config.toml
num_attention_heads = 7
norm_place = "pre"
init_std_qkv = 0.0353
init_std_up = 0.0353
init_std_down = 0.0
optimizer = "muon"
beta1 = 0.93
decay_shape = "linear"
dataset = "wikipedia_en"
Each number is 50 + 15 x the weight over its row's rms, rounded and kept within 0 to 99. Layers, rows and columns count from 0. The size before them is the row's rms in percent of the matrix's.

# down: layer 5 MLP down (transposed), 1792x448, rms 0.0469, rows 517-547, columns 224-335
# up: layer 5 MLP up, 1792x448, rms 0.0933, rows 518-548, columns 224-335
down517 104:39 68 56 41 48 49 69 29 48 64 39 60 68 28 57 26 42 96 55 60 53 43 33 42 14 74 75 19 37 57 46 24 64 31 30 23 65 37 40 52 42 50 57 42 41 25 75 21 48 60 32 48 50 77 25 70 30 49 41 59 46 44 35 76 71 31 46 50 51 60 72 56 61 43 66 58 66 48 49 59 62 57 75 50 46 45 60 22 45 22 26 55 46 59 55 56 29 45 75 53 58 57 53 39 39 34 46 18 55 18 44 67
up518 098:36 35 60 64 75 70 78 44 36 39 15 37 66 63 71 59 44 52 81 52 34 19 56 64 41 40 61 62 54 57 49 46 59 56 47 63 31 60 57 49 79 57 16 67 61 12 63 52 41 39 46 70 73 55 65 54 58 62 42 15 27 50 39 55 52 36 58 73 58 62 44 44 80 63 68 44 70 70 72 38 38 68 31 55 38 59 73 43 62 27 61 35 23 53 53 46 34 78 49 15 41 51 57 30 47 27 47 67 64 61 66 43
down518 101:55 57 57 54 02 25 29 40 48 45 61 58 30 79 20 71 22 49 47 40 46 70 48 50 61 49 28 42 60 57 43 57 62 42 59 84 67 16 61 73 23 28 41 37 50 42 57 37 77 28 37 20 45 52 52 33 64 58 55 38 44 79 34 71 55 62 54 29 50 51 39 46 41 63 52 59 59 21 37 27 58 64 65 80 63 64 76 43 28 58 33 26 35 55 47 39 45 70 32 40 47 55 58 59 42 51 44 58 50 47 65 45
up519 084:45 55 66 54 52 53 43 65 49 31 63 73 54 66 31 43 35 79 60 33 54 55 48 23 71 41 20 41 44 51 40 38 52 51 50 63 56 26 51 66 33 67 50 35 30 58 47 50 28 66 66 47 40 55 50 57 57 52 54 62 53 57 50 73 28 58 41 64 72 46 41 32 52 59 22 69 45 63 62 40 36 47 62 32 45 56 18 28 29 47 61 32 47 55 36 58 62 53 40 52 58 46 49 49 50 50 29 28 26 49 62 51
down519 085:48 88 67 52 77 52 58 29 65 58 34 37 46 37 42 75 31 47 50 50 13 58 49 48 45 43 41 60 58 58 64 40 48 61 41 45 52 40 54 51 63 53 67 74 57 42 62 52 48 35 56 64 64 44 48 70 44 73 34 49 22 58 54 36 50 22 62 15 67 32 50 59 44 36 36 53 59 58 39 58 58 42 73 39 53 65 46 55 72 30 51 71 33 46 45 40 36 44 35 76 49 48 47 46 63 58 45 61 48 75 65 51
up520 102:42 30 72 38 58 42 36 42 49 34 44 27 75 47 59 99 27 38 67 51 37 40 33 67 44 41 39 50 66 35 15 50 21 45 35 50 56 43 40 55 43 46 64 51 36 57 74 68 60 75 58 63 68 31 24 57 55 44 38 81 33 47 31 44 74 64 55 54 39 52 57 48 34 54 55 43 54 54 75 51 48 65 66 56 45 54 51 33 36 62 55 41 61 49 52 44 87 52 40 51 55 40 39 60 50 44 54 75 58 73 27 34
down520 105:61 49 37 56 53 51 54 57 35 47 36 45 82 49 63 88 42 65 55 23 62 36 57 36 49 53 39 33 57 55 57 60 38 43 64 59 29 52 66 36 44 57 73 57 54 50 70 22 90 51 54 62 60 33 48 51 35 34 55 47 31 28 53 40 58 49 53 23 35 43 29 40 30 59 62 59 50 68 63 45 44 57 53 38 54 56 35 37 55 81 48 17 23 29 42 51 59 57 63 70 30 53 63 44 37 40 60 56 37 62 36 33
up521 094:43 39 41 67 37 69 51 62 41 79 49 67 46 77 63 57 55 56 43 60 59 48 63 68 64 58 77 55 74 63 40 56 44 60 44 63 49 65 65 36 53 43 27 63 38 63 69 71 74 34 37 45 47 49 28 69 41 61 59 28 47 69 44 54 43 34 46 63 63 62 44 59 49 65 58 61 69 58 83 54 41 64 32 54 40 41 33 55 65 49 21 45 51 78 72 44 51 40 62 48 39 58 50 76 67 55 23 42 26 39 37 44
down521 096:40 35 61 59 34 50 69 53 34 05 67 34 50 14 47 78 40 61 13 64 40 42 42 43 35 61 54 33 50 61 08 42 58 62 44 74 31 71 55 48 55 48 36 94 51 64 39 23 46 53 81 45 34 38 37 45 59 62 12 32 72 65 67 53 47 50 34 61 70 42 55 58 44 56 32 54 43 46 39 29 63 36 58 54 37 12 31 61 19 47 71 48 78 38 29 45 51 51 58 55 64 59 47 35 47 55 49 47 82 29 53 52
up522 095:23 67 55 68 68 57 71 80 36 42 35 54 61 53 33 37 72 47 45 42 15 55 43 37 82 40 43 41 41 40 71 49 65 23 47 33 58 66 38 21 53 68 49 38 84 80 24 42 56 52 54 45 44 38 30 51 54 42 25 48 59 45 59 60 44 69 36 39 34 62 49 39 28 37 61 57 65 40 55 75 38 48 37 55 28 58 28 63 74 60 26 75 61 33 30 41 41 51 52 82 51 75 35 65 35 43 38 33 41 59 61 63
down522 095:71 58 75 40 18 34 42 59 38 37 48 43 48 47 65 50 46 61 52 47 83 39 51 26 45 50 71 51 59 56 60 45 56 39 48 69 36 48 54 66 50 96 45 45 62 42 59 44 38 35 32 54 40 12 39 62 83 90 36 39 43 59 38 27 68 58 43 81 53 34 54 67 44 45 42 82 48 43 50 43 67 41 62 42 35 50 34 67 45 15 57 25 51 17 73 51 51 60 44 30 48 70 63 62 53 70 57 60 47 41 23 54
up523 098:56 42 62 40 70 69 49 16 27 61 38 33 41 41 41 60 52 78 53 40 52 36 39 15 37 46 99 35 48 22 29 59 35 26 53 61 55 29 62 52 62 33 57 72 26 61 89 35 25 41 79 37 58 90 56 52 38 57 27 54 39 41 57 32 44 57 37 60 48 64 57 50 54 19 41 42 39 66 40 46 48 40 43 56 66 61 58 47 55 18 57 56 61 65 79 41 32 47 23 42 58 48 67 53 67 23 14 55 39 54 63 30
down523 087:32 82 19 39 50 40 50 49 51 69 51 26 65 50 36 34 65 81 23 45 50 43 63 39 44 59 69 49 78 63 46 59 57 41 60 58 66 41 87 68 45 20 32 15 49 36 26 40 38 55 49 55 65 68 60 47 52 27 35 47 48 18 51 25 49 39 38 41 72 38 67 59 41 60 14 32 58 17 56 41 46 50 84 58 39 69 58 42 54 38 40 55 28 51 68 67 58 23 52 55 52 67 29 22 40 40 39 38 50 47 56 16
up524 102:53 43 40 37 55 43 10 25 49 72 47 85 62 36 19 65 39 52 39 41 50 28 38 55 10 54 73 41 68 70 58 69 20 36 45 81 45 50 62 44 46 44 77 67 45 82 53 50 45 45 49 65 55 30 59 58 53 39 44 25 44 46 50 19 54 34 67 76 11 69 64 70 22 49 49 33 34 61 64 43 31 75 65 39 64 44 58 59 40 44 64 45 48 53 52 19 25 56 32 42 73 58 68 33 14 38 71 59 45 45 64 40
down524 105:32 63 59 44 43 44 73 27 31 57 45 57 65 44 58 64 66 74 79 46 48 53 48 40 37 49 54 45 57 63 63 38 19 37 54 27 59 60 59 46 68 60 27 62 52 62 44 41 29 45 51 56 68 46 38 51 53 86 43 58 29 35 36 51 57 63 25 66 34 51 59 41 48 53 54 22 61 45 44 42 48 45 67 55 51 13 64 37 51 54 60 47 43 68 49 21 53 48 34 32 67 46 35 25 49 23 61 56 64 23 32 48
up525 101:56 46 67 55 62 39 39 34 67 63 53 47 30 67 68 40 47 61 70 29 64 50 57 50 72 36 73 49 40 42 14 66 35 68 29 31 34 55 49 50 40 64 56 73 34 73 45 40 62 33 46 65 42 78 82 30 35 99 45 60 55 42 48 60 72 46 46 62 44 44 43 21 60 49 81 49 57 59 49 51 81 55 18 58 54 50 47 40 72 43 56 55 27 50 35 74 58 39 84 32 56 53 49 58 86 55 66 60 31 88 47 30
down525 102:51 39 45 68 43 41 47 62 11 91 59 44 54 62 63 54 37 44 45 56 51 38 76 84 38 25 43 33 71 47 65 32 15 38 53 26 34 67 32 30 56 50 39 73 45 23 69 17 38 24 31 48 65 63 44 54 65 38 60 54 45 64 61 61 51 75 34 58 59 64 30 50 51 58 31 44 54 58 73 40 41 43 32 64 31 65 40 72 53 55 73 53 37 41 56 47 63 32 49 32 57 66 37 53 57 39 61 61 88 43 63 24
up526 093:70 33 70 46 49 68 27 39 45 33 59 66 60 56 58 50 24 68 46 33 72 36 47 69 34 51 37 54 60 72 57 38 66 48 78 35 43 44 51 54 42 48 37 34 58 43 56 46 33 65 23 51 34 13 27 71 47 53 60 73 62 48 42 70 59 55 47 52 77 48 36 30 50 50 40 45 39 40 19 45 35 49 66 67 56 73 48 48 70 55 53 59 15 71 48 56 20 85 39 44 77 34 61 49 64 51 77 56 31 53 32 69
down526 093:48 72 58 42 65 45 61 64 29 44 59 55 61 51 91 37 24 47 57 33 66 31 53 47 49 49 37 50 38 41 59 51 48 38 33 19 39 46 42 63 63 39 61 42 63 51 66 52 29 64 60 64 72 43 51 40 63 58 59 56 58 62 83 44 44 63 55 85 41 51 83 25 51 31 32 65 43 75 71 58 54 66 54 60 27 48 62 66 74 59 23 70 13 64 75 68 72 41 74 56 36 62 52 36 68 58 43 65 62 31 22 48
up527 101:65 81 57 40 48 41 48 41 73 34 40 89 72 75 58 32 48 32 42 47 67 52 56 29 62 49 93 49 53 24 39 32 48 15 57 57 54 42 54 62 34 25 38 43 31 62 37 64 36 61 55 28 28 60 35 53 73 62 44 63 17 63 59 51 28 59 37 83 30 46 31 50 41 63 53 59 62 25 78 43 73 51 46 55 48 25 53 67 49 49 42 42 49 40 65 20 62 69 43 68 52 22 66 55 39 34 49 23 20 62 47 58
down527 106:54 61 41 40 58 25 27 40 50 61 64 70 39 31 58 51 49 63 30 47 44 66 42 35 71 49 52 34 22 44 56 22 55 63 79 53 70 58 62 69 43 64 53 54 72 44 48 40 47 45 75 47 69 58 59 54 34 29 56 54 44 35 69 41 62 46 61 68 62 70 63 49 68 54 71 52 52 25 22 49 49 81 44 32 41 57 16 46 58 34 47 56 56 34 34 47 40 85 70 37 42 54 46 58 55 52 53 54 60 32 44 38
up528 098:58 38 54 31 71 08 43 51 30 53 65 58 53 46 61 51 54 30 41 60 43 61 50 55 56 27 55 51 40 18 56 79 40 46 56 50 51 51 37 47 47 65 56 23 50 55 30 63 38 73 45 33 62 45 60 50 96 43 37 26 46 53 55 63 31 74 43 49 34 35 50 36 51 45 48 56 76 56 58 39 58 58 58 64 71 54 46 13 18 58 57 47 50 58 35 37 33 48 50 49 37 70 71 45 39 66 61 51 75 28 45 43
down528 114:53 44 59 41 48 34 36 62 50 19 83 42 54 40 47 54 69 61 46 63 62 55 84 69 37 38 67 65 36 05 51 48 22 50 40 56 73 58 30 41 34 69 59 29 63 66 43 45 49 53 55 42 55 58 45 67 35 36 63 43 47 61 77 47 39 56 51 54 30 30 60 30 29 38 45 62 50 60 43 43 76 25 32 51 74 65 63 57 60 65 53 43 49 26 65 61 59 65 58 54 55 82 49 62 30 31 66 46 67 60 52 73
up529 101:45 55 57 41 27 61 14 56 74 77 35 51 54 38 46 66 55 67 40 69 56 47 46 38 34 79 53 58 56 40 46 48 53 52 36 66 68 79 41 31 44 81 44 46 52 54 38 47 81 53 53 45 45 61 38 31 57 16 44 57 44 59 44 37 34 72 60 46 60 69 68 44 41 51 39 51 47 27 46 26 51 35 36 53 51 38 52 53 55 50 42 53 44 29 61 31 64 41 43 55 44 52 47 59 52 54 51 76 40 51 73 38
down529 115:48 63 38 63 09 39 52 29 63 59 52 32 54 54 50 59 36 77 56 63 60 50 66 43 20 45 41 53 49 39 38 16 48 56 40 51 42 64 44 76 55 58 54 41 44 58 27 13 53 58 26 73 36 60 64 58 80 45 44 75 47 62 51 51 36 66 25 54 14 48 56 62 54 52 45 48 73 39 68 35 45 22 33 31 49 53 55 45 54 55 60 42 43 54 45 58 41 44 39 29 38 54 42 36 59 64 50 41 38 52 62 82
up530 095:62 53 69 51 42 41 41 49 54 40 54 46 32 57 54 45 65 59 54 58 65 36 64 87 62 52 54 69 72 31 54 64 48 28 55 38 57 75 50 29 45 34 38 42 66 55 62 32 59 76 32 52 48 44 56 66 45 66 55 15 47 58 14 55 65 61 70 51 43 76 85 59 41 48 37 73 53 62 42 73 98 65 77 40 57 60 25 41 41 57 55 31 61 38 47 59 48 46 48 63 51 73 50 45 74 34 66 52 38 41 40 48
down530 094:63 27 31 39 68 55 59 47 62 41 34 82 52 45 32 54 45 50 52 46 44 48 58 52 39 40 30 47 41 71 69 45 54 54 57 40 60 62 42 31 37 41 51 35 18 49 53 22 65 51 28 59 31 35 35 57 66 43 54 74 27 22 48 69 75 34 65 37 78 48 40 64 72 42 53 51 50 72 45 24 56 52 37 92 43 50 61 72 41 51 36 47 39 63 31 61 30 23 60 67 38 49 44 53 70 43 55 21 65 85 67 32
up531 096:29 57 29 57 38 26 42 77 51 30 47 55 51 56 68 67 28 42 46 68 56 46 57 53 60 56 51 55 74 59 17 59 28 57 62 49 36 49 34 57 71 47 40 60 49 81 55 67 73 59 29 44 37 40 52 52 34 53 52 48 55 56 75 43 52 44 48 69 56 57 47 55 37 39 59 39 09 46 70 37 42 60 43 27 71 67 30 72 52 48 36 40 84 52 49 44 50 69 63 55 50 61 00 70 52 57 43 22 42 40 43 48
down531 098:50 40 65 47 37 35 63 43 71 50 47 49 33 48 41 88 30 56 55 53 59 57 57 68 21 68 74 41 52 47 60 58 67 45 35 22 40 50 47 33 50 60 66 68 21 35 41 56 49 45 66 59 62 36 70 45 62 35 42 46 45 43 60 75 56 54 70 71 52 43 34 39 51 28 35 50 45 44 64 65 63 74 60 38 52 40 49 63 41 57 68 54 72 51 61 60 71 64 62 32 53 55 59 09 51 44 46 59 25 56 43 70
up532 100:76 50 58 73 48 42 63 40 57 69 37 54 33 58 46 41 42 66 45 63 74 31 62 57 47 62 67 59 46 33 53 38 45 51 58 17 50 43 62 53 37 70 80 36 84 36 55 39 56 50 52 67 66 39 56 46 63 37 28 33 46 58 34 47 33 57 53 62 60 60 61 73 48 66 62 46 24 51 29 65 79 58 46 46 45 30 45 54 33 19 58 39 37 50 56 66 43 69 30 61 31 51 74 52 56 54 49 53 43 56 53 72
down532 103:64 58 49 39 42 75 71 53 47 39 44 23 60 39 45 28 40 50 35 63 56 34 42 56 34 78 46 24 65 66 58 30 28 49 37 68 36 29 37 66 72 71 54 39 36 48 51 43 52 62 47 53 57 84 86 59 41 45 30 50 60 52 54 53 64 72 33 32 53 56 65 68 58 48 54 91 43 51 51 34 74 48 71 50 79 56 15 27 58 69 51 18 30 25 45 22 46 68 61 36 57 55 66 59 70 49 15 46 27 51 46 56
up533 104:39 44 67 05 41 40 76 68 36 56 44 29 51 49 63 61 56 37 82 55 72 50 60 41 63 60 45 38 48 41 64 22 52 55 34 83 66 37 27 45 22 43 48 50 44 75 35 43 77 41 63 40 56 58 62 41 25 60 47 48 40 47 54 64 39 23 60 53 23 65 42 64 47 43 52 27 49 38 76 85 71 50 75 47 35 47 34 53 56 63 35 41 55 61 78 38 34 69 15 41 73 55 30 54 55 63 73 52 43 59 39 64
down533 101:60 74 53 34 53 61 65 65 44 42 65 73 82 61 62 40 31 59 44 51 43 40 44 59 28 49 44 42 45 38 44 26 39 45 56 55 54 36 57 51 24 64 63 48 50 61 31 87 58 65 28 66 32 47 28 37 60 45 49 67 33 47 33 47 53 36 41 41 40 30 45 50 51 64 55 30 37 71 75 63 31 42 21 66 35 54 56 65 43 35 75 68 74 54 25 55 28 26 83 39 34 54 50 32 38 50 73 65 48 34 48 60
up534 098:59 54 61 44 61 35 49 57 58 49 45 43 40 44 62 63 61 60 44 40 64 35 36 55 52 60 55 72 20 79 36 46 58 61 64 37 42 26 44 44 39 37 44 19 57 69 72 49 46 50 47 51 45 37 51 57 61 34 24 68 71 44 37 43 36 65 54 40 11 70 51 46 42 44 59 58 34 37 36 73 72 28 54 41 22 60 65 51 52 47 55 50 71 36 46 48 40 53 76 33 85 65 78 53 39 40 49 62 57 51 58 26
down534 096:51 59 35 24 54 37 38 29 50 45 94 64 79 37 30 58 67 56 36 51 65 53 40 46 47 31 42 38 36 50 30 33 52 73 35 42 45 57 54 53 40 82 54 66 38 46 61 45 58 57 44 36 75 48 48 38 39 49 65 32 44 66 65 40 48 53 54 50 27 74 50 58 51 62 39 32 48 51 53 70 51 35 46 69 55 58 41 38 69 47 37 31 41 41 07 46 36 66 44 40 54 57 77 34 65 33 29 50 35 32 44 41
up535 097:60 42 73 31 61 56 53 78 29 78 67 43 64 42 35 45 86 40 56 56 66 49 58 56 63 61 68 58 63 40 59 57 23 41 46 46 58 38 28 53 40 47 63 60 88 64 65 61 68 51 49 57 47 82 38 39 44 39 83 88 53 57 61 54 62 53 58 53 36 52 47 71 48 68 42 19 45 25 49 51 45 66 82 59 74 47 58 24 42 38 46 29 34 29 47 66 54 25 61 51 50 54 44 52 47 46 50 50 61 52 83 35
down535 103:69 60 42 36 41 73 57 50 54 59 42 69 51 52 74 73 77 54 76 47 24 53 34 54 54 36 38 24 43 74 52 39 67 55 36 51 60 38 28 53 40 68 63 48 62 54 38 24 60 67 49 43 41 61 44 37 39 55 68 33 25 69 29 53 65 78 26 27 44 50 46 77 71 55 38 69 50 47 38 30 53 88 79 73 51 69 45 37 37 40 44 73 78 82 43 55 42 59 52 72 48 48 41 21 59 67 59 20 61 49 70 62
up536 107:07 64 58 54 66 31 56 64 57 29 59 54 54 52 34 55 56 34 46 31 47 50 61 40 20 47 19 56 12 54 75 49 34 54 42 67 59 71 53 58 45 56 49 37 24 64 45 39 73 68 81 53 61 46 52 53 76 60 37 61 38 25 40 55 30 45 43 32 51 28 41 69 57 26 55 34 65 70 24 25 33 23 49 58 62 45 42 48 69 60 54 58 56 40 49 51 56 47 26 56 32 57 42 37 49 33 54 59 61 26 63 40
down536 105:44 68 67 54 54 50 39 84 36 51 42 58 51 41 44 37 28 46 53 36 60 56 87 57 54 49 37 49 58 44 71 44 41 74 51 35 44 50 55 46 22 38 60 38 57 44 48 64 54 55 46 46 45 48 47 53 17 17 37 23 57 34 22 44 53 45 22 40 21 73 18 70 34 30 59 27 48 58 59 51 53 44 48 33 38 74 36 80 55 32 45 53 43 24 50 34 32 46 60 81 50 46 34 68 35 51 56 76 51 62 30 49
up537 087:47 49 69 57 49 40 25 41 57 72 65 22 55 60 57 47 72 78 38 40 60 60 32 39 47 52 62 42 60 48 46 17 58 49 60 43 86 39 35 39 62 51 38 37 66 41 39 16 81 49 39 33 30 27 49 69 75 44 36 59 61 49 39 21 69 65 32 65 44 36 44 60 42 38 79 56 31 20 32 27 62 66 40 51 40 36 52 47 51 58 47 43 46 39 78 30 69 55 82 51 37 79 63 59 29 48 72 68 46 55 44 64
down537 093:49 55 47 31 58 58 40 49 35 24 71 32 56 36 66 61 71 73 66 56 55 48 56 62 17 45 44 38 48 62 56 27 47 49 42 68 66 21 69 58 44 44 39 53 58 39 36 35 38 59 81 45 41 68 56 55 51 30 52 68 47 52 55 55 55 59 66 63 67 57 69 60 53 49 81 38 52 36 64 52 77 67 37 60 63 39 59 62 66 45 61 29 45 40 41 55 40 44 43 57 54 15 66 38 64 50 64 40 47 44 43 59
up538 104:57 32 57 66 33 46 68 35 64 39 43 72 57 54 69 55 28 48 20 48 49 56 51 28 37 34 15 38 47 58 55 31 49 34 61 48 55 46 40 74 42 43 50 66 71 24 79 25 43 54 33 38 88 67 47 27 40 67 55 56 47 32 36 72 36 84 48 61 59 25 46 37 37 54 50 61 55 50 67 50 46 74 77 42 55 79 36 69 29 52 44 34 66 47 45 47 28 38 49 52 37 59 49 43 60 62 28 61 26 31 52 70
down538 096:57 50 40 73 56 56 67 63 47 63 61 45 43 70 35 50 42 52 53 43 84 59 62 05 28 49 41 47 55 48 34 39 49 49 38 32 51 25 31 68 68 69 46 35 44 27 51 50 40 53 47 53 37 40 51 27 61 61 69 68 43 39 40 51 48 75 57 59 41 64 52 39 45 52 38 74 37 51 44 24 63 70 70 68 54 67 20 65 20 53 34 55 43 49 72 26 41 46 54 82 62 50 67 48 76 59 40 34 68 50 40 66
up539 107:52 60 51 30 64 39 32 40 52 55 61 32 43 35 48 59 40 45 74 61 45 56 66 58 25 58 41 64 59 52 39 53 37 95 45 67 87 57 60 62 57 37 49 55 41 41 46 45 44 49 47 54 44 57 53 57 47 71 43 50 23 58 49 39 36 13 82 54 37 46 50 44 53 59 41 24 48 39 45 70 52 42 55 39 33 55 32 37 42 26 56 32 65 67 46 56 57 51 48 61 17 70 75 66 51 49 59 55 65 31 52 20
down539 100:33 56 41 31 50 33 50 61 37 70 66 53 54 70 58 50 44 46 45 52 62 79 38 47 67 41 88 26 56 60 51 64 48 46 40 57 62 35 44 68 49 40 64 49 10 70 28 14 35 60 83 61 29 35 73 30 34 56 49 65 41 39 39 47 28 30 74 61 47 54 52 35 44 44 26 40 51 69 35 50 52 50 40 44 74 18 54 41 59 67 44 40 34 58 64 43 62 26 46 54 73 59 55 37 54 50 22 49 29 35 54 25
up540 100:36 59 41 58 60 26 85 40 42 61 58 38 35 55 60 48 68 65 32 60 68 69 58 19 55 48 35 54 26 53 47 43 37 57 66 59 35 55 26 69 66 40 56 57 64 61 57 47 57 81 36 67 50 45 49 48 54 70 48 32 47 49 46 46 79 50 57 57 59 67 40 60 34 82 65 57 52 71 37 32 50 50 44 47 31 47 63 27 55 32 33 70 46 58 44 59 44 63 56 32 13 48 43 39 49 41 68 28 49 59 46 66
down540 098:40 49 43 61 63 43 58 50 65 26 32 50 42 45 50 72 68 69 64 44 77 51 54 59 42 22 46 55 41 45 51 47 40 36 61 65 37 69 31 54 40 35 55 40 38 42 51 45 48 67 56 42 63 31 48 39 44 45 58 71 21 33 45 60 12 76 42 68 52 27 48 40 23 43 56 36 43 74 66 51 58 49 54 34 14 47 29 49 46 57 53 56 48 69 34 50 49 42 56 40 65 55 48 74 45 54 37 38 46 56 65 61
up541 098:56 61 48 32 71 43 49 60 57 62 44 22 64 54 47 52 55 63 42 41 53 45 50 38 49 63 61 77 51 30 40 50 67 56 53 46 42 54 25 45 53 48 23 36 29 75 44 62 45 32 58 64 31 78 69 57 39 60 33 33 42 37 37 61 61 41 26 95 40 51 33 65 55 60 47 31 37 62 68 42 55 21 41 53 58 35 59 36 44 57 35 49 40 69 30 55 35 41 55 70 18 32 75 49 80 39 51 52 48 70 48 67
down541 098:45 61 34 20 85 68 46 58 54 47 38 68 69 69 55 69 38 54 42 29 52 54 22 53 49 60 61 33 58 42 32 57 20 26 55 41 66 36 58 41 54 55 71 30 50 62 24 04 57 44 19 17 14 43 48 71 39 44 47 40 55 40 39 46 31 40 58 55 59 53 59 46 79 75 32 38 74 72 62 42 44 73 39 49 46 50 48 60 53 33 48 50 29 12 55 38 57 58 35 36 22 46 46 41 58 50 60 52 33 59 73 48
up542 103:32 66 78 16 41 36 81 44 53 32 32 47 44 13 20 52 52 57 51 41 86 31 61 46 25 73 76 78 36 47 77 46 34 35 44 25 60 55 60 64 51 15 49 39 55 59 73 71 38 44 28 67 72 34 73 44 29 41 41 53 63 66 68 38 51 44 36 42 37 45 34 27 44 48 33 78 37 46 58 57 59 66 25 81 45 74 38 63 31 42 44 48 54 73 37 74 18 81 55 40 57 50 45 22 51 66 65 41 32 36 38 40
down542 097:48 46 52 29 54 43 50 41 62 38 57 40 32 63 44 51 52 71 66 30 43 41 59 56 61 81 57 38 59 57 66 21 38 44 64 34 65 49 56 70 49 53 36 54 77 47 51 62 52 81 33 63 52 48 42 69 50 69 35 60 56 41 56 44 53 56 21 24 34 44 75 43 62 35 34 34 42 46 52 31 41 65 32 53 46 83 77 56 45 32 13 28 56 59 29 41 44 71 18 40 59 74 81 45 67 48 43 33 63 26 32 48
up543 099:49 64 14 49 68 48 53 81 60 36 42 58 60 57 73 80 54 36 48 80 58 36 41 37 52 46 35 42 67 79 51 58 55 44 64 53 44 36 28 53 40 54 67 25 39 56 52 43 48 65 55 14 49 36 19 63 35 34 51 16 60 26 58 19 25 68 40 64 87 31 62 48 74 59 68 40 51 56 76 47 36 62 56 42 50 54 16 41 33 57 28 55 56 64 57 47 52 42 14 63 51 57 33 55 24 46 38 58 38 53 69 47
down543 097:54 58 41 20 64 73 51 68 43 49 50 35 58 51 45 70 56 49 57 65 14 60 36 33 75 53 80 37 57 50 52 63 40 36 50 10 42 49 55 38 61 59 70 65 31 54 56 55 39 73 41 36 51 39 55 36 53 34 16 50 23 73 50 32 65 62 33 43 65 41 58 53 38 59 59 39 59 40 44 43 51 33 67 39 70 38 56 58 66 68 68 43 54 77 57 77 69 63 48 59 30 58 59 73 41 48 36 39 46 40 44 23
up544 099:45 40 54 62 47 42 40 45 46 35 64 26 60 58 30 48 45 39 33 24 63 50 45 45 36 59 77 72 52 37 46 38 44 47 52 74 51 70 34 61 62 46 36 87 48 44 59 43 50 51 80 42 72 69 51 45 69 46 65 54 64 54 37 47 48 57 46 65 43 69 64 59 36 63 53 50 46 40 56 42 46 67 25 43 29 47 22 56 50 64 40 47 53 60 60 19 60 64 18 68 40 72 67 54 59 49 42 63 34 39 54 59
down544 128:46 39 36 61 31 41 62 52 33 38 18 32 48 46 43 47 60 62 56 55 44 54 33 41 39 82 53 50 69 33 21 33 75 31 64 68 43 52 55 58 53 60 44 59 72 61 36 31 75 85 53 35 50 76 60 59 46 48 60 52 56 47 81 48 58 41 64 57 43 44 63 67 24 46 66 49 83 35 42 69 27 35 55 31 66 37 40 60 47 43 37 52 55 43 28 34 84 70 49 66 39 51 75 25 59 68 40 53 38 41 68 71
up545 100:56 31 45 51 85 49 33 31 26 51 30 49 66 50 58 37 44 36 74 44 66 56 31 30 70 16 50 56 66 20 36 45 18 32 45 12 30 50 43 48 45 33 25 66 09 38 24 50 62 42 72 56 69 40 37 40 49 68 34 40 72 53 38 50 63 63 55 52 41 52 47 62 58 60 47 57 48 67 43 46 58 60 45 84 23 32 59 83 49 48 56 33 73 57 60 28 48 68 48 60 58 23 45 38 42 74 37 60 35 22 33 48
down545 089:59 26 60 47 69 57 32 46 47 51 56 50 46 66 41 21 67 30 35 39 59 37 35 62 54 33 60 61 32 38 47 38 35 65 24 49 55 20 70 60 51 71 65 22 55 77 50 70 35 65 48 46 45 26 80 47 60 74 75 60 26 19 48 43 21 38 62 84 74 57 33 54 42 60 50 78 76 12 56 30 44 51 45 41 26 50 51 48 40 56 60 58 41 57 63 64 67 36 34 75 50 70 46 66 49 60 73 25 34 69 43 20
up546 093:35 43 69 59 34 52 34 61 49 59 64 24 39 55 24 59 49 50 19 53 66 50 72 60 42 45 53 66 61 48 66 49 61 50 33 27 58 37 55 48 61 51 68 40 65 63 74 40 37 45 48 22 64 35 33 54 72 56 39 39 24 62 74 54 42 66 62 59 72 42 33 46 46 46 29 72 55 66 45 53 32 72 52 44 47 43 41 58 54 44 45 27 59 50 72 53 56 57 68 72 56 20 27 54 37 51 59 36 28 41 58 61
down546 096:51 44 71 64 51 74 62 33 64 33 33 52 34 24 45 48 72 66 51 46 55 42 34 61 77 59 42 12 53 68 17 55 39 60 44 51 32 35 52 47 80 58 43 23 19 70 62 47 31 48 67 67 36 53 45 52 47 63 62 71 49 74 54 51 78 56 59 38 50 40 78 50 59 45 69 65 34 81 39 35 08 49 64 58 61 49 49 51 41 62 45 48 38 33 36 55 41 49 59 63 30 75 66 45 25 64 54 64 54 34 42 47
up547 101:56 27 46 60 56 23 34 32 40 64 67 52 37 79 59 39 27 54 76 29 64 60 29 50 53 35 46 27 39 46 46 34 66 52 69 61 56 35 47 44 50 40 42 52 53 64 55 75 56 64 39 13 49 31 60 43 29 55 40 51 38 52 67 51 43 45 56 55 61 37 61 55 46 54 37 61 71 71 31 45 45 47 62 49 67 49 50 64 48 51 68 44 56 53 70 64 57 50 62 37 48 29 52 69 57 91 57 53 73 58 52 38
down547 097:42 49 54 45 66 47 38 39 51 26 56 48 60 85 46 44 68 59 68 46 53 48 47 43 36 45 37 20 46 60 53 55 55 50 48 85 33 60 50 57 56 57 34 37 48 55 50 77 26 53 76 27 59 59 42 26 27 66 61 35 83 48 41 42 61 35 78 40 76 77 70 35 55 52 64 74 55 55 41 20 49 43 37 45 42 51 66 35 47 61 05 58 51 43 37 38 66 64 61 42 70 39 71 30 55 66 41 41 57 29 43 47
up548 097:80 48 68 48 41 58 50 47 42 34 42 60 26 69 63 40 58 54 62 46 61 66 38 55 63 23 52 40 62 70 50 57 61 27 55 62 80 72 33 37 44 35 84 52 72 55 41 61 36 81 58 51 53 56 71 57 63 78 49 68 32 40 61 77 44 52 42 30 31 63 45 44 51 42 64 49 62 50 43 61 49 29 26 50 56 38 46 57 56 47 56 66 18 66 48 48 50 61 47 45 58 78 72 62 61 46 51 28 57 46 44 79